Part of a small language model's weights.
Size: 14 layers, MLP 384 squared ReLU, vocabulary 2289, 1.95M parameters.
Architecture: some layers without attention, exclusive self-attention, capped logits.
Training: 113M tokens, 7730 steps.
Each number is 128 + 32 x the weight over its row's rms, rounded and kept within 0 to 255. Layers, rows and columns count from 0. Numbers have three digits each. The size before them is the row's rms in percent of the matrix's.

# up: layer 9 MLP up, 384x96, rms 0.128, rows 78-206, columns 48-95
# down: layer 9 MLP down (transposed), 384x96, rms 0.0611, rows 78-205, columns 48-95
up78 090:105081109089184132130126134177111121118067193122092214119143140153170094102106139184145128159157117075129120149130160096199158127132124089111131
down78 093:097144114155073088146127123143119108125142157126091088123108111099071084217120126127081051143092101134130094081133168157174144144112084131118110
up79 094:145064132135073156127131124130117132122142123091190104168061082108174136092155169138125072054118088143076111127156185091141097115055091094188104
down79 097:094128123134087132137097147153115112148156113098182081086065115087146108137152107094071095108124147176099098139130171158122094152131121126124112
up80 104:137154091134116085120114142093142141167076100079173099099099124121098095150104166113117120118112157136166034172199168117121133133160157128137079
down80 100:070134133133129174156143161116111079114097109214104147072180151106110100121113148152109138125139106142095075107138126205124108156140107132104134
up81 093:163170101107085119132159114117114134154121131142126081098120159131140110069125094114109130128201136146077109143113067099139123132117125134121097
down81 092:170173192165146115088155153104137112129151116156111088056124104114104164106169155187115160094099116138089136094114185150137147109111085085166168
up82 098:122067119135192148079130162113163115068080137146117150148143167075142192137109170122182156159057144138161096118125103141109138100104117181072144
down82 103:114136140125104117120108154128081086161195144071139116145168117157083136110172151155085117130202081098203159094125127149147051105161146076156104
up83 094:129112138119102113067084167146128122163083117125082155109109144175140160080152150110161081121074159114101137167107075117137094093089108184136172
down83 096:113134028138130111146190166126138145125079168156075077117101167098125127093159105151105165116122072086141132220094168135117099113090094127114129
up84 105:074148114104191160120137158139082072140138091123120154108098088057109175089112135112112057110111126109120114079125131153128141071099198090161156
down84 112:125135207131083107133096128127122153068104126156144137099108123156137141135114132114129132150124139068138113149151125119162158146230157139108128
up85 106:145136179116167126156153144125107098156088068078153103167119136144115136048121179083104125122134096061149128135082051102133157097148175142107174
down85 104:217119087138078124138066133125155164167152127177126163200074155082106139129119141150167175181135110152125144111151117056083117166111125158141085
up86 093:077094089138169124109209149082123109097044120106149177172117149181094122117112164191164192110107146177118134150144183134180106120149096113132156
down86 088:139173113177099199053171122186181147172156178119167075117114163092108190112182120130100064182141119143093120121124078102124170128092171103108107
up87 118:164140133133137133113113115117062100165164159102123106153096156134142130105129131167076090205095123143102147108101154149115168089161171089093115
down87 120:127097144165131102087091131172104119161130072090165140136197082151177087153096122148077147185099161113102144142073132083168092128116118115094141
up88 094:147141109131124104058110124101159110158097164124111129123138169108159107102078136110147121105120125155120082118083070164156158099148126149171132
down88 094:060126173052157090158155160113168089137121124158120110109092093088066077132135134137109110096132164122160157156152166145161065136170137127141092
up89 089:094103158129151154122161095082022120124125095136167146137142159089187143141112147115124112192172114130195146157173147111169108148150127086121131
down89 096:158118152148121162123118133171145079129167143080078139100148166140079096134144111132133108092052123120097133146088094143109131131064175166127149
up90 092:081104128109066102100166137093111067099131117090111132139141078127103127150091085149145080134142124160159138227106116050133136167159140109105081
down90 093:124108175124108186172108099105137152134152151132134081138240082162107134110107173145159144135174074169151157075069109089126090104080108112049127
up91 095:169094128136113155159112145136148124177136176126224122153118099141135065155151113166101201115140076093159156085231119110113139160157139152081115
down91 093:200129054090117091070150119134127118136186156103071131112105074102106123110091177093153067171169160140140110136072193150108152075131118085122145
up92 098:088146104086097125090164141132141182143145162185105140174145110210123155094141147161138100095154183140160136101180155126151102146119091142075167
down92 101:106106126145110113152146133085156116183113142092195137180123101139145079115160076147117212144096156144085118171160108083091129136182157138133120
up93 099:144124104160108126072104131212180165134110131115112125158121126101097136074134163121157103110143171144052135126120107102059102112109171123100195
down93 084:139037111160091103144130153097142141139177123060105113114135142157133135143161152201080142115123127108154139130104157120203139093144118126111083
up94 102:126124123101100169106114171112068162115112069120124148089132138108114178009136125099131151144086160097143172128127102103091114033093098136140117
down94 103:148133075132198053118134084099140151132072157100070114127096121117143124162108151086132162091100119154186105128092153076082105098125123091121167
up95 116:119121142143200099098182149102125137139135181125113173122108131116087094173114137153112167060144118116146157137143115206081099124128080202127081
down95 118:214100182128127154164156137174133138137142152142126162157138166105098144112150071113088118102133173085092136087094135103122113104109086085106135
up96 097:095150159123113085135137193142101125132123124116147137123148124187108083100088118175159179077158135130150062152103128166121135108088133070079114
down96 096:085167150101132110122116163115192077134074162160172119107064106183094159095198122178148092147149117114125127095106098083127082106134113106201127
up97 112:128093123105125099131208095098145127182086146137150098164122118100140117088123121125111077127120119157165126141134188127059031141147130110159099
down97 105:166154087151138074128117103110155180136129097180109080105129109045176120107105101105104122160085164119131105167180086104119170149110159130120078
up98 110:165155137105111132173126101123076108179174121140120088123157123134135122092155115152130084121168200100127114114151098109097125107120104143141134
down98 113:136115139150146122113038154115134169098114118041110133147142147137127141117123137085147148209086146123125102133161109182156122208119176092135172
up99 104:135125072149120111060116131156051086106109128097158103164148090144130165094127104141132154104066195163117097157112136113059153130161141098084098
down99 104:114155125083171158151122124083120141077143103134103121158176130152110178145153128109118082173190124151097138149131096114203141106124093084154160
up100 106:158081094132175144070177093134130089108141114219177077184140132116094182108080147128104059160123192072174148148096110117122160114153117171123160
down100 097:125146150171125101160149202076151130098120133098140114141091146155092088127149124144077148078121160146110083112119133130101139144095198136119152
up101 108:084138076116186101124114133137134118117060164117136133210119187140175143145079166126196149139174144100132103145180102153128097148150106159141100
down101 103:132158119098133098125087147131177195124102124078127118125109088093118064119182095095178163141121157121131152055124153149197122190158117101134114
up102 096:120114115123150104125188147097106111095082093146184133125153111124096156094060114104147176135101080091190140123141154063079087168127167183096111
down102 089:121105112137038072133121098114107113170164162107150137163110116104159101136160125144092081163187141175165083143081124146174094112098104073150127
up103 101:112161127113107128130113140182148131124086139132104124113136122100085168157123163160127125115157186115095055154114138107163082098159133067189104
down103 095:172098097163151108156078141151048132153162130131141091091151111140150074070129162125125174133097093151171112145097158140126087140152116166165120
up104 102:105112162100108192083124185102151142135124121116136103096098149134163153181160100110158130155143123084112139169166178133107148084101169141120113
down104 102:082121137111109144112122122124164157121145133146112094122185112136122088102105118151171125165147148130176173139150185082166149130128050079093152
up105 097:130096109106061102145156119190073125176128175138170134114107112128134176118149152120127094118161119105129170138112107087069125117114183097134131
down105 094:172139076181091152121158177136154152075176100126100135097098088139106186166192122152108084135130132139136163078133133208160132082125048148124072
up106 094:125159164131103145143173105126154126172158168166091147238104073081163132069109128090144101130124122162108107136124109096156133096091122169166172
down106 100:117088076137160146133118096131126148100110149080142149037175117183061083147135115134119083082123118131101179148116120134194135182191109148107137
up107 091:131075168103062088044175169128167077099204123118125118086110123120119138094141109131087098171131106145139143104106112099116171091148130149118183
down107 094:159120125187180163130098124120121156097141142132148123098159119121157097175123109111075147116183198127109106093158188149146095156128117119165171
up108 110:122144132156149146131180137130165137112082144154100141169149116141098161132141091108255118122098103138118137113139085118157171135115140151099158
down108 096:130128131118124132134109101117120096121168134118114072115093122180139124113137122097199181133133059160122136137076131133124142136115116079111187
up109 093:110137153168135103160221097193062121116071092181105165192144156144108115146132148103151098125175149126155109110100073123175143202099136153141117
down109 092:171135156116113088095115162124120117078119101090156121060154154096080127050156158163143099074119091112047202108167135129078137118166092130105155
up110 113:061130114126163135170121169147088094151144144117118174220114129184140084100103129155089132106116085115105064154175119123108106169178166077094145
down110 109:132145129052107140169104136132113093110098138147118069097061160126142124134107129098134081108183103161119188114130113143124103127113102114086153
up111 098:088193164113021132131161089136113108140111112167133108131152103122136107133090126102127112105170113100141162125109069074115164154134120110169162
down111 104:135155137186143147135101099176229150100112113153153098154172164142104100112133137101093117175133169118138106137126128087115190132093147197135065
up112 093:097120169176111178112142087121135130113064117123104196126131133109129084150173104162066180107108121137153171130115137096119071158116138153120123
down112 089:169122191120133069106146141130082099124139136139108121079125137135145142134119107150237150199143139133104097154169195138112162140125133088135144
up113 105:120148129123115140156116116094123109162148104120143109166182135161094086140136117112233116103127115125096100147131096142153170169077148051131150
down113 098:134156131161140119133146088091122183123103107154079113122135152102122149179127105144096184088108128112165114123058172119136094146172103164154179
up114 090:157128132069156109155143138132129086130130175148129132154112132123036116117095191152109131142158115171103158140136169130171162124115104116110143
down114 090:127092151107113117144090079148116203126096130144139110136204135152088189109114123092142143155110134162117067101069090103103086162112122128177149
up115 098:133087074090125148092102072121116130153092105183080135179125163217115059116115157108159175146175101126118098096111060130122155148132185176125071
down115 090:182146146122171083151187162148178124117151147178115093071109187120134163177119168110059151122151162081150132114160092159116091113136145089153126
up116 086:108096173125132149119094096082153182095071155102151157092095172159130084129206138204103138074133110131124042133142147161099072067119089094126144
down116 090:119124142166185102156200093056147139149143113163118124144082099103144098142143140150093121111116160204154098125139084091036170110138139119063118
up117 105:151080135188123098135126077112091117100114170141149161101081164149105093112102143133109122136106124190155100122113073154158055142107143144152155
down117 108:133215155116084123155141088114155192158117115122109122168138167157168092162169113158137094110075165120089124163121069146129146183090098135145135
up118 097:110127166098155029123189120122133090156134068113099106126130163143127149072168124140122119166120182089115165098150125140082118176098142124106149
down118 104:165092130148161170176094177121139121134185107077174168098154094105150123097152172048166136105129087139133113122186120150173145035121126188091082
up119 111:123116187162168141100251142129102115108107148120096130190105156117150126092115065110122138090148152154129060110219059121135110152157079152102148
down119 101:114079157107132153128087171095159124105101126123138157140124114136122139117102094112108123147133180182164122120143157231147164164136160114056137
up120 097:161134126080123142141179141100137110127131142100183119137145164157141166187133178131123129134122168095141132133120116109087058049143109155124171
down120 096:128108089175122169154135140139179084119143199129124121045105089091134117120093199089132150088082123179135152105174138135116158115150157165124111
up121 112:127130088119147153197176147107127080068119113173101125129079106187144088139113115149214167129116119148179189128194112122131120108180185100083135
down121 110:162175204115155187193146151116148118148143145148142102136136146175116154124114134130161102103161198126124134076154149124145135123088143121168132
up122 101:076121137163144151130136085125109160096081109135141191139102116030155137096134161084150092160160104066106113102182062106107111103180076105072118
down122 108:121123180143084066151092094236115138149130133080109119144103148129114121114121165099143112124153090164096168056139138142140117117132150125107182
up123 103:131108151208160065108150144100155141097148144244125145183105135127127100131139137204137148087167164143096143164109140165116111152124104111111141
down123 094:139126102152156159163127179158148124127150124128112165142088101045194135108102099138092106087108148135102172134106242121103213104171175138137129
up124 092:171114140138144149100132165127137136186127112116143139118092156103131210159141160130187123116127176144072091126124091152128214125118139152076166
down124 102:128162125074156112156104128096160148124123075146076104116201134145152123130130151142084162152138096149171101098142138154187154107148092065102147
up125 105:142175153084120074147105120119130175115100096110135167156113187149114096135139097167110146100173137125165137143127165172134123069169120102174099
down125 106:067101098151145191104136109113144138189067143134172122110105114213135110086159151129119061133041123126144138073137142160123102151142143123140094
up126 096:148111136092150109067117105121104143165147175213208125117139087100138148088148108120087143140133096135182135165194129111068172151116133116066117
down126 096:207198162126118122188120127148161187138171125124125181174123099128159176206123094121100126102112133108123127041144179090161137110082162104160181
up127 099:145155146148125166185157151103131137151151100110147159170109133177150136153142109133178131162109125076113123094112095101065094084193141158128100
down127 106:139167104176154109177158132117108137128120143139128123169121108110140130167112136110143085145094162147112164142103087156128151118125112155156126
up128 098:160086106135135110132130119100140119103156090137174124181103104151133103176141175067093110146156118128122139122158148123117100064155121062140104
down128 079:146152160143113111117198192168110132142156100149117154125161104109113089130178099160159084146053132173144072103102107137145134174135150179115099
up129 105:106135128082099125115171106138103136111160137214136136231082140149130170129063132130171139117072107112124160104159166134097073173115133136126092
down129 107:139110107167149095118178164073142159109131109117135080158133127161119108140119138177114129191167115141167080079146130154139105186171073106130170
up130 093:145175092095162071132072137100127092120189128102128157158112130148142079074129132116171073111111176113188112139090125122177117115101135134177158
down130 097:138167215110135087151107176151144155136165155158155186143074156122138117089136145124145137186152102130071136128153103134098128080063142148123161
up131 110:088139208109134161156165134125068130075161158124076130195121117121167125147130121093124123125094164129134125090134103156101113137164163170149162
down131 105:143113191106126086058123107108124096094137153138182109069186086102128121089173106119089090170129098159071133167137158118142101114135120194169121
up132 097:075169117143162090121197162128136127184103099136158126117178139104152188152154133173153089179068138116143123125117107080107122107092125116138136
down132 091:113102180168086118140169095219081149161144140111133139122143125148115141122162127071138152117147147127110153181132132125187166114131223106199156
up133 105:151079120111092160147146098154149101139185154124161117155158207145131157146089140114129131162176144138079151147217084115146190123131159105137179
down133 101:127175095153159122128188124154128099107123135116117089108132153149056102042135128136157173083141137172157109090122156165134070120059077112093151
up134 093:151132090091114115088121089126140130128142167118102126177171100189150159151177084148148131115223073075177189139120128094150133156119124116103061
down134 096:088153149072116171124154093118107168118107085174171120104129119121101147089113144146135123150120113127098085107107128140111178159082110139106167
up135 103:125134119143170131160144161133082069114173143143143102152202105142108143104143146132175149103166123165178092136162135172130128074108180172157077
down135 107:151089123111098145112157094061159096147121139069080073057178061174140086105147157090148102151115122116139094181136130136118167054193072090128120
up136 097:091139109175105122131172132160130151174139190184101149132124119130166171167178099192141133148161070100114080073162083141135124136121123216111121
down136 090:139084186191081130163091125175153023117160122087153104181140145176130094092152102126134118136093114146123124104122187115100127106135135054101111
up137 091:157105111160068150137101114115106125158100158109095239066140077075115104116155110163165097095079092105146125126143111126115097113150112105106095
down137 089:140072109096096094147117140051101121120150083095112101118153094139096185102135095128127165127115085141156171151125079089136093077138148173131130
up138 103:120150178113140136151146084137124141070117122147143137220128120170187173132122150161075134111159117127123124157151049170194159105212167153171087
down138 107:125079109098126124096140130134080108174123108061088128102102062058108135160084145146114126132159141142136091136174111109055102158137125151156125
up139 085:118083127085111143110144122105136133177143127116145109139036168109123121122095118080137170102100105159066109133157191111098063122145140130160131
down139 083:098134085155144144148156110128144144104095132144150144144143093131144173147087167108133058149157109082160124068100088186161117080105104104139133
up140 099:084145141115106119157106159104132084136127092151156148111100140120220111129138105112150142102132177125146077098129148174098150089133109149167126
down140 105:167117103127192105072155143132102121186130161146091107191115119154137108129093114163088107174112102109106148143131130082169118133108114146106110
up141 106:125109120165116187167143147158125082134109164110133120095136138134132151174062091106255103138128135116098087123119141153125116132099125149071125
down141 110:151086173159149159131162102206093118152109111105138118153163152130121081099182122135146131078138094131157169124132143119150101188062100199117095
up142 104:122104107157200105136161155160139173109135190147141084158126118142100114168072126124114114114124116126164083125209125133137094085102139189141108
down142 100:147160172119092112094105071126099083112135117119143141103144174153162187130120153138182097155094120128135149129092096158111121137102127169058105
up143 103:114073117073120098075093167174121201088159135118090118131082122181145101132086156144090087110125134113198083106130150141115162141151180127201159
down143 102:104118161128151131147118141100166143120088121140173058118168186172128149142091145125107072163028140171192122097116070165062113098112114150104134
up144 094:082141146094178134103135122088135109112121111138133120109059077170094105135074155104084120142177092111140132131160111160101135134164121103147134
down144 090:146176181142102195101145080168077185135079116057125144120143122115152135132051151165105132103143062121113142129141098091083141103113069153166125
up145 084:140108138070153168141158101183154127095153146140073133124113080120125102061148132135208088150058169109126107153120186110143087086130129047094133
down145 074:106111139079106097109123173105121091124101151119157160143152128114174175121120143122099104096137050124158126130141103088130156113160134166200123
up146 112:120114244108171146102150089179115087115149096101129154123132114185125095179060154177085169152148154122125114103131095112127047140132107127137120
down146 110:107185077123128126149108096145193143114156106138132113169171090090143146087162168092138165049115094164128162155119135089147148183158059110089172
up147 094:064168119132137103091130138159180141082166078146173147126161106116132088117103129087208112038198144138165179124188104114098133136112124139164102
down147 098:110089145089164130178170173120122091130173163150097152088172160083146152118144113146084139107224154124083112152118129139075112128195156189127118
up148 094:119130170145065121132062172117131115194113126137162111094102195191157153126167122169122118179107096127140062106111145224164103123131128119074113
down148 096:096117168196095127181107085152131156090168087117119184096179112136074088080147141114140134117174133169183115091158145138124132124150126134107135
up149 097:135138163144117131135104099083133142117063092151160138098127164114159143097113137142146098128094120164116136136123145103100056141134124174081177
down149 099:122167180123103166119067157134087134132155104155101107069142166115105133180159101169128129131087145134130125134126184143124190104138108142110139
up150 097:128169090102099133117107159137122107129104140106132135143110065177125137071143049104115119142124084092162102055139033105123125179174121115100157
down150 097:125125157100142136128117191120081052142202167092105137104157091110091165148181093116148127157115131110116125088128174143145168170155171155141079
up151 106:128123228097089096154162101090077108113136143127113176131087141182216127092142132179113101125122139150189128092131123142157171184090105125097127
down151 101:103084098148077127139147122133162071151113083124055085089186086117122137194126167124103159168093069122088149054138120123177067135107120118112130
up152 102:134121104112079082077070187163098163124147142086127118127154106135156160099116125080141105138107145134141055095182137116044123119133084166093141
down152 100:172073116113168157132174136062091100156135070090154120143106109159174134151111152143118099185152140149105109143128125163180081147112170149131147
up153 100:141149155089131155128098118109162171171078139180174153121072152157112170049181195125148055131160111156089111135142135170142147123152178115162163
down153 101:069155156123078137157141168103171201164167123128103128113140118134103127139150145139154137061194140132133130069160129151082138099113129090094092
up154 104:118068117101140101120124138128155183109069118143171112116084119119108130126160147119122104171150122124120144111110153073073134117140104135166095
down154 098:145144139145146161097121149088119118166186134139163145123123109190119185108133071121131126117079148053078135152145092152167142162092111148119117
up155 101:113134157153145099131138144157127100122116143085135179125082089101161119146082149162112125070150179104087171158151167166146160146165159096179119
down155 106:077097151104074148192149128071152144152102133057115125127183143146128102162112148055157111196106101129152152174120094119123114159101118129153096
up156 101:134104082149185142190140112145100046150151157096181182124147126134149138136081105167120145129204120116175112078141091118119112148093131099108150
down156 089:160119163169125122091098117143217093187069141178156129102156143140108114104098152190123136113118083143079107138094137102125069155177144118157098
up157 090:141083155119192099082140161123131115161142144101150154124152145168124125139164188153114071108140130175173146114132190158139134071172120130116051
down157 092:119134110111063113159156131123100160119107143114092105102117160098170116079123076153177108101145130059110126152138047094085143193141168150096122
up158 065:106103126203084112101083138083118123114119150139116144118087115164143108156164159136048120101092168135094131081134106131121160174096127156098039
down158 065:106123054120105152156196085199093090141126199189160109094092124117155135097103113115167128143149099108154156164133101126127127105165165105147156
up159 080:129122110130104109079142184112173081145107120144111127044104120141095206127168149140172141124113127130144146109164103176091103145141067133155125
down159 088:118166107124147181128133098136147169141179141102102153159107132113145131173132146112097199106111152136141121139068152071140189077067130127122123
up160 088:191136191129106133109112103117085094097099093137159079132111129158053151097115124136115129117172197124164088099163147077085152148157181198142134
down160 094:157121130177174075119103133097157112109135130141157094149110146161136150128139125075144148109133151099134187190194175098110107148120078108142177
up161 093:148114091140139120124109064121102163136157143139109096128149141110156150091180082149159099132173112125100125122197119182050175121164131120108052
down161 093:088120136087090111115043103156091068152126096174165103127158136136149117165128096174108180129113162117154083115132113126167129131148099132135199
up162 105:103142156065147094093156126111118162125133103146106097172079123205123169175117130172085169127122088086118093052179155150202162102160120140139143
down162 103:110098142090094136084130138178168155134159136096120187114113131141109152041118160115132125192158128203104080119128075109125157109138088160103060
up163 101:109130131118095204139148191149127051144128096106110102177073175190093126105126105121118123113110155160136117124148187117114151149085091173174133
down163 103:106131166102137161096125143103171136063086105035114098146147074079136067151077190087146127173068103090139127129113083151143119158089133198108145
up164 104:098152166143135150113129157083152158090156098151217157082127071169164139122112153093107149100109111063071081131086154155125101151187129161129153
down164 101:194147147128167096127136123138090137157179124126128156180069127092180154108103137164129200135126096159104129147171084120136137128119158161099144
up165 110:145126197105150151069151133195083123118161135084120165141138137159152186079100084126167015102135162132122168112117122136148123143087103102109180
down165 107:171089133198143145121129131134171124129122094128098126155100054112108163142090130119118146142104170083095141209142167123168114141140173100103180
up166 110:143128180107128109162088088142145105138155133168166148117143059134137100079141105152138150143116131094118203159187113122094092143092147174119115
down166 111:167118105187151145125193099124083095133125153134115092107069103105177138112082157094158085172133174134164132110135106139161154127096138119127149
up167 098:098194126120092132153149043120181128173152125131176106078108148138126175118140119097185111172116147133094100149189128149180096138174111128133111
down167 103:197112129163130105114119210101127091148163100118129104136162153128135101130123109134140139090121151105124168167088135099137124134166147123107134
up168 094:160158088046121146093148142137092125130095096167175079129109063101125133119116204107145104082103095117095133117148174122087108082116168127108104
down168 084:118105113183075068119144107136126131163099168107059207097122120147091100139157126163102143114111176168118151123054124096227128146221131178101116
up169 098:124084149077141084117096072147167104116141154125099117111128161187171172182160127165151098141131152126116115175142098069145141169152126177140136
down169 097:070168156138134191118152116168132115161105138151159108126106184065067149083150176160115154148113137096188191084113115153136111177102094160145146
up170 101:099119093126151138169111093113161123093146102082140093190103087160116117162135087189143151147185176147174180145148125120085165077115192135136077
down170 096:113155117186037139095127124160140161135138174195132150129141140080123100058178160092157152108109094156094175132157164148168168100156096115094136
up171 096:147089141114137149101145171133080141124210117131183107115125155189164118130104099197170123117145113146133107189171135144155136114188194218131100
down171 097:129190168187169093126107116153129159076112075163135103151116128084091137130119160057110154140136193122135150133113170127112168085140118049151093
up172 110:133082124165134114158162127075116134126164178149111124099131142086114115092103066089130151166115111183073091124146054134098111083162181127194115
down172 110:178108059157089163129145133132112143170146097099183166126132126092109085152136167117133122109090079123107151127179100141093110112152075126126178
up173 100:109108110146039173144136135089155113197105105154145144173147110255100163115167132156158111066176111165128184098105111178143142177060174083161156
down173 100:167101152116095106108121110162126125122121156055129192128115090055162092107100124163093176172109195083079133080141091085084144148142129118151152
up174 102:185187191150113148136139118117086116115104128119115091155136181144107195109128078171109151076114060153168138109128169110128161061102145151094129
down174 099:173215141180124107165114110109155168111129119064158081144116172130145094159096137131088170116158109127130141132128167100128132172077104134155132
up175 104:082132185163094161126197098136080106148157127174121142104140173187099223145093174123134161124145093119128096085103124168149146131111108104112154
down175 097:134084129152146090126117134089114154158113149126123130150128158111072117176093149153145141090131128091082149168100129150155103122071090113187116
up176 090:116132085094135124154128106114137122131149119185133157191045153115103122117181089115129186134105138101176124131099104152145103150104160159145138
down176 100:157089130144061100157092161087119113132109086154134092138116156090141099140090121148088161083123136116109188158138184077123140113148151144181171
up177 097:143125156094105070104148155185111160158121085113184139109142155060162117096162068093124091142166092070168159102150137181070184135083111127138129
down177 101:150139148104183130147109179125120125066065128119143098097079189121106166150051103143122155107169155178133166118114101106142152166158136149087142
up178 088:162138141069061098157077128092099154121152107160175116125117158076120176098113112138208132161083137145114120138118115181128117125133080101095175
down178 092:110115079159192134079174066176089117127169180140095169110149109157104136132149106112091202121103113119132135122118172072113159126125161118109154
up179 102:064081088100152131150086139113084170207122096147105186160163134152117105177137062151115078116166140157178120134169167113119122120157137118102131
down179 101:109143145145131144116132113151142173130125146090148108158087134100155128115138182113107115101059093139072170139182159142103149080155136160150078
up180 093:168132096139102127145113143142136120092201115181120142138149133143172067133110143100138139151125123197119157136072072101131133081073146151146171
down180 089:074106123090156136082139103107127085146036167089128145117075080108103195095142096174108119145145101112120094091214177154090118124165115139107096
up181 105:064116155140101100082099116192094171137153141226134154160116177110208093070082140125196130133149117100125099160128150149131116116111107140082114
down181 103:153092153142085066152146199096158142124118132129144128175092144141159123194080130110114107207148111117081152086117168141124170121085141182047137
up182 106:121119136091143144052120158124090136161111202176117091076077128118092136111152108113104119112061083108098142103089165159119082077100078141118130
down182 099:171203096104126128127104158042132141161138178116142110098095083118073133120137174123086114108094091120085137135129121141119173179133085148091139
up183 097:167100157128139183139111151087021099114143117151146117121151120157125141096126126099085097140093142114168035146133177146098182117123105131105132
down183 093:193125158103125133073104083103169105168156125150113131066162120136136167084188133136200148124149160157079138132138123146101120115149104150143099
up184 111:130159141096126110043188105086116125118178190130134111135152108142129123117191146101168085121141173123116097123121109144105139114097185123147109
down184 115:086119115127141098126126102156042156143164123125172086109139137126097116173205093137123171128170079122095168155101101170099141146133164149145148
up185 095:142151126127138108142128150120096053114076098119149121136064157154077115121144080103136104066086126109121180177106179144133018149104186102123102
down185 096:120101091140115113129095157155086147155109125147138111095115167158098149127176122111156120176130177119120167108153138101114112115181155104167163
up186 109:084093111148109124133129070135099100084139139119087165114142115158088111045103104123180148190143154118100066162146121105156130104142104052202094
down186 107:181183160094132105154163065101139127116141125116110171122083140153156143131146141147176121087128137143133205102123096166191094123141116113152161
up187 093:181139172088113141128079096138139114072100145175160112129127176118116185165097156179157125151123132091124155154154194106119129090116103121131156
down187 098:203142153126172027159142139128091107198112118116143110129132152103136080134113104184111175174118103144068122138083142131205132155160118071116121
up188 110:078152123145133124135157143087105108141108151143170111089092097129124077092100070197114162112146127157114150083102164074152161134088133127120135
down188 108:168135178120099147162072112128157131088130123104075101133143167162080138153163147106076092118116164101112175148117088130103145098094128152065061
up189 099:100009127141114133149139147105116155147154180107179120161157144095092097118120160159121153133124127135186107163116099128116101158133250085135120
down189 094:113185091065114127097129166078179151106148066173169134159074158152172054162083133118129087141098125095113180142113147081124106119076115176097147
up190 082:142108157104104186105079096127137136114154132085149118085072158098124103115068185150149122113098130180125123094156137101102088171157160127154117
down190 081:112108098110148056123157108135061108151103120161153085207117106126122144145194061134150116157140131064144118158104096126136127091118112118133153
up191 102:141054121149144110118114132107147121138072083097107090178040131095150171132121111137154095148092150105110126084178132015173125095128144081086131
down191 101:164171111140131138096116133111115100114090116117135148138100130097117144092137096146170120129110142136077177067166103130178177099109166119081113
up192 102:150154130112139125145132116173124116176144129118139191134136144094127151121084134123165091155143113112186124126121151113208131125146248111116161
down192 096:173128211086174103135112157107202132139137102088130151116118129113156093109098113125135126144089130185108088119076131051144131192102181085145126
up193 094:117142118136095118088123153183100136171099137115115105133186119206143154152113119121199050104109160183120116134116152141104124098080140112156073
down193 100:107124190168148121115088100127172148128120065167099103113121141138100075122144100141146143186086162146100119119188097182216164171107138092141148
up194 098:054164200144072172128129136126086149163176096152170128133131156119143102166091130137143129131159128117107118140159144183135139115134092161097158
down194 097:111154115193120155148063168128150115121161119126138136151140163144112160068164127096094127093114124133169066150176164065114091156112130145092137
up195 095:155146137120120130108204117152126132113173149153099137133109123162197164106089080101132078120132107125144154137151128161108111088092106145154145
down195 094:154099127157180148139136133089098141092083138114149113125126179179081132098153093145163151191131113138183174206114178098122142154129174150117106
up196 118:056127150136187144142147127095102151146162161106144151055145130123165102140152168181184117071175106137118051159224157118132110180135132138127108
down196 124:121129071172130160113121113138066186123161064108139145111111146161121140133144194093176096153110151130153118123100115118118143123054166171092088
up197 099:146116086132158080093120189107115093138114157079140152175085120110149155217119139173166110116088093135146097114119119138105125139148148140170137
down197 110:164111143105119176081084149133140132123176135163110072138123160072173096158126136143114128134160181111182155142111141186054110082118113113087101
up198 101:115130118129058148102130144081074182109079111141171158107152130115168138159081139164155119102118052099052112148096137115132181103135166128179107
down198 100:127102097107155157148113117095149134157150131194065094156130110121116139171189179151118146116145131150150097126170136146204138137149129079095130
up199 096:175056149139132127175117151055133169139145161164185138126104155112086140146044131133169128075138041103166138088124137105122129088114132154120150
down199 092:202177119144123095091129132157113105179201105150111145074121116153058152158136152088130135121089133129124121126175122114057141179086197131124131
up200 111:105093142043099108128131102151098126076122153128154124077163124081156107115060113128120145089126113155161154113166129165161125090080111120088131
down200 105:119183156167124161138178143132107104132156085152168145109078091097098107166149106085098129109123137115128141152131188177101132162154178134139153
up201 104:110165159133135075113100080164118125152140118150156147128166126088101180091152166153116156080142161169174145103142062134171138135113100127228117
down201 100:099143159094098137164192128120125076084108111162053092127107130159177125149130125100169170136111202087172132150148141128136160139115111120167133
up202 098:135107151095140152106098171085130120187182129177146152123132150067060186084094150102088079060107175131112136083114101142167120103131084106171142
down202 098:120160159148161099128157140113143072143163172050142097091154072112118103157095137147125117110099134145073109155107159179185155176133176177149166
up203 089:147056094150122067116155160129149096123095130157123115141158113151073130093184096146120121089102124131181128159158184160117140162141174175140088
down203 090:153080148152143141029092140203123175123066150128128112113174142137075100092132144144126134093105070153098126124107121072161131124146173139128144
up204 093:172063127086193150129099088152139117120138090119092150118055116134108117121124129122130175159131154101113073169130157064137162116149114089107117
down204 094:175128118141117141164123139147154115129157112122178067146159115149165136126095127081107105164141092129035149139155146217123095093063070183168111
up205 106:143103167182069124179119135165153130122118095152150191163131123104154177111168195124166083145121068121157111171201163130173113120161089167086099
down205 105:169136114154111138091114099106160210095111184176111182071177069067133127172132129089113175139109155146149150109148113177119122151116158124169142
up206 093:154134103095126097119210171139106085108126109136134153128151102102022152136122053136105106116160142149098170121112151121113153148149119133123098